From a checkpoint of a small transformer trained on Wikipedia.
Size: 8 layers, width 256, 4 heads of 64, MLP 1024 SwiGLU, vocabulary 1024, 8.92M parameters.
Architecture: RMSNorm before each block, rotary positions, no biases in attention or MLP.
Training: a variant of SOAP for these matrices, 349M tokens, 2662 steps.
Each number is 128 + 24 x the weight over the matrix's rms, rounded and kept within 0 to 255. Layers, rows and columns count from 0. Numbers have three digits each.

# layer 2 MLP down, 256x1024, rms 0.0758, rows 214-255, columns 192-255
143141153153154125113086147114135118138139104119093150098149141125063139112128134123108138150105116081107094135154149173121142133096114185090144116112119131130111182109099113161098143139131115
128152106078130136108143149112128172115186091110143128149147137110129064141142108112116173132142120152133117154143112118156136125156115076157116083120101152131126123142097138143132133128125113
156144134150161162106149099133147105116123105107138094104119107127114143144116138148164127120190131137118127145126118129108114102106129131110082134103094175152138156145138193105102104085158158
112146108111153128140136174092136110128092146123103131101130176139138106133162114160176108125150149103100082133127158116110087177140136086136130147164102162092142156087114108091138126098144131
093120121149181171114126154140155124143125142181135092136125113140108127149181114113114098151073134105134148141128109097161146130119142116109138148130132120121124103156124176097094144111105119
149122135104172160142088139153138118157153073121133132158144114151095080112154163155175112161128130107136111143121104141144080160121177082151126127118148118155132153102103123137116102147145148
152185130141141126122117145166134150107107124116150157095113130142155115134122105140128152122159096141090092165139133155090079168163131150154136164118060144118177108144152138191100089122127105
168129115103104119088162136122146139134124173160154076135104129072121109104105126101126135128175123140098110136150094158132123114117142127134131127162140126121129122139160123140144165101113121
100144151162091112153117163137123114146128156091115166093135177143150119086094132176122156113150114139094122138145160160132153133127147119141150149091088139149078141064137168129120136108102152
075159081159101174096127104112133107119156093127143084183157144124128124109158101095119127165109139109102144096085114146105115141135164103167100154137147144090095156150129130139164113147094142
124106134148118135159177131128115144150122138148073135125138148172119129132107099108135123136113097114139149120131181122122166123142115129133121091134153182118128172100135092133111080081155147
139108101099127111127109158132142106136089156111132150135137099109152108095098123150109126157158139158097125143129118091104099154112162165121164089140098142106115139139109117102131136181157145
127156117135192125078129109134170117173143144111142129194132147137118123104116133123136109161106178129142145132052127152126135138161176090081119089087141144115151143126120163125122153098178130
137118129125121152139096156132107143130180148134107133142181115159111144093113124122140099111135103138156145104104084137137147108111118120147113140101125154161126109094122168149156116114071165
149126096120139137122147133125132123111151133128116134144119153148132135094107109147096161066111150104150152114118145128110138119123109110155155114119156122126149116136116122173161134102155115
118097088114109106140104124107119115079140146097134087128137114121121124119138105165169146164100168102106208154105111120139133164119119123124114131140092111182127111151145176125109105097095133
129080143111144141119108137144110144145118151122074153132110115109137135137113080132104100186134129126135098150138105130115126179103112088155126129123152140131121145139114146123149123085132096
143129109114097104140131113109106097121092131161124101156136132143131150124127163135138168135095126100157118153121114112129165093129079114101129143093107128108081146141143149142129141108112138
134120093094151089150163155107135116092202210152158134136099174142156154145142150161044098123141140126108082136086156128136157134146108145149148116136163159120136163111121123129158136135145107
173117165120155152125096141129104109091156175117098121123128116144054164104105126129113176125127146147147090089124133162147147146111090077144128142152152099158119169154145128083067170130173145
119174153140129124089124124149094137176149142098091100146149112092127126113120136106143105122115125140133128113119089144145126123092130133161106125139141157069116149182191153070156121103145082
129141153122103078179121150145128129146188099146123128100136147079083142139124130130152081175123162182116112152095175143154108066136108087134101163118133113123127123125132086149148101092117119
149146138156124125122155126113117112110079089121137138124144102156098133136105143147102108126169117098070149112146138174126153096128124098120139116121162105118151173188120114096141181149138103
122133154128164133170177138150099158136143122100185152149136149135144149144157070146096157100114116099152120116090108165111144133139122141133113148099145167137134139091085149126132125171089081
129173080142117151147116095142162140148145138128109097144137108137129141108125109099103136144143121083110147121135154135150132150130104122150095124198109144150117115158101136116135115102107114
111154120163087111113130174104160124130149122104126133115115176125125145115141124124069094144153170149152073152098116160176133120130118115095089169130161160136139109122161139114141082205139122
126124083097101132138126170121134127125143113142119124126126092127136125135120143095120118115091120158124125098081119149102129077093126112127100111124163174083127085137150135126117129090111145
132138164128074109123134100102181092113110106111175121163141110119094169102097108088184141142126116146189133159129131125105112144157124142119148102132106139167110098170126119175127084107152115
153131124111149115115111143084112109115087092129090170110164124113115086130144100084120137114115116091113156157107142162082096157125123150144130170146182158133114111120094107122073124152120113
107119146069153101081160176114129086103097124123107127139146115127142097141084081138106119142118091132139111139106147100127110087152160136145071103125139132102180122141084158090100114171132150
126160133113151116100119155119157153116118136138139130166126125142152151118104098170097126131143108113106098100130103138138107133144100124155126160124110089188142142075146108140143153125109106
143148128122105123148132174122123078117092112121151093140120061153150126149094164099155171156126164128119159149154102123157135099132117100118138141131103138163135115113147137183112135128115136
122091163074122154114044137115121177094156157135127129147113116094085151095166125120150139120126078089143116144149115128118141128141101116159089163161116138138118126138134117178105107116176118
130140125147121147161127147151126136120105128135140121125161153130147157151134137135149129109122142066157137128097130134107136138164155131104115132155111161158124104165147107098142153132086104
101119088136157121145132131130139116149090130159142120138118107149109198116138142130111090124153115152145109109146135106127105115103099107152121158137135123127112115129097126140082094088166140
094160152191115118125136115094114122128121142119092128133155137151174078167137134140086136171095125162135136107149118106103114171135149169119184163102152119106143113186165130130126096106141141
090164139131124101133103142149117102145134149158112079125128139137118137185143107128112096105157128152146132139125131156169129132110158137107111132098162149151105133116085122092132095169192137
173157132132113084141133081115128128111165091130157114131185079102107095114131151156163148114118104122099130155076094132158167082160133097122132088133128117157116107099118118140147123143135134
094115100106096140175111136099087124148134144112117134137164138119175155144106106115139132168103125119109138150091097110163129162114107114119099128110103164125149115134172114156102137109150106
099126178156146129105143143125121190128139138098129142105119139122103131114124137146091155137136111120123099124132105127149152151155127120084111124139131128122160139087118135166140077121109125
093152175117111138148145126144091143108089120142103169135119123136120130125121108119099155122130124132106145127111163111147101180124117107093113119155091136116127113112146176170090164147152106
118110074131148138103123137127097131143115109120128184119155124148106141136120151126119125137140087143114190139103180146177132093109111104164108082126134154138132119125099147092159118145111095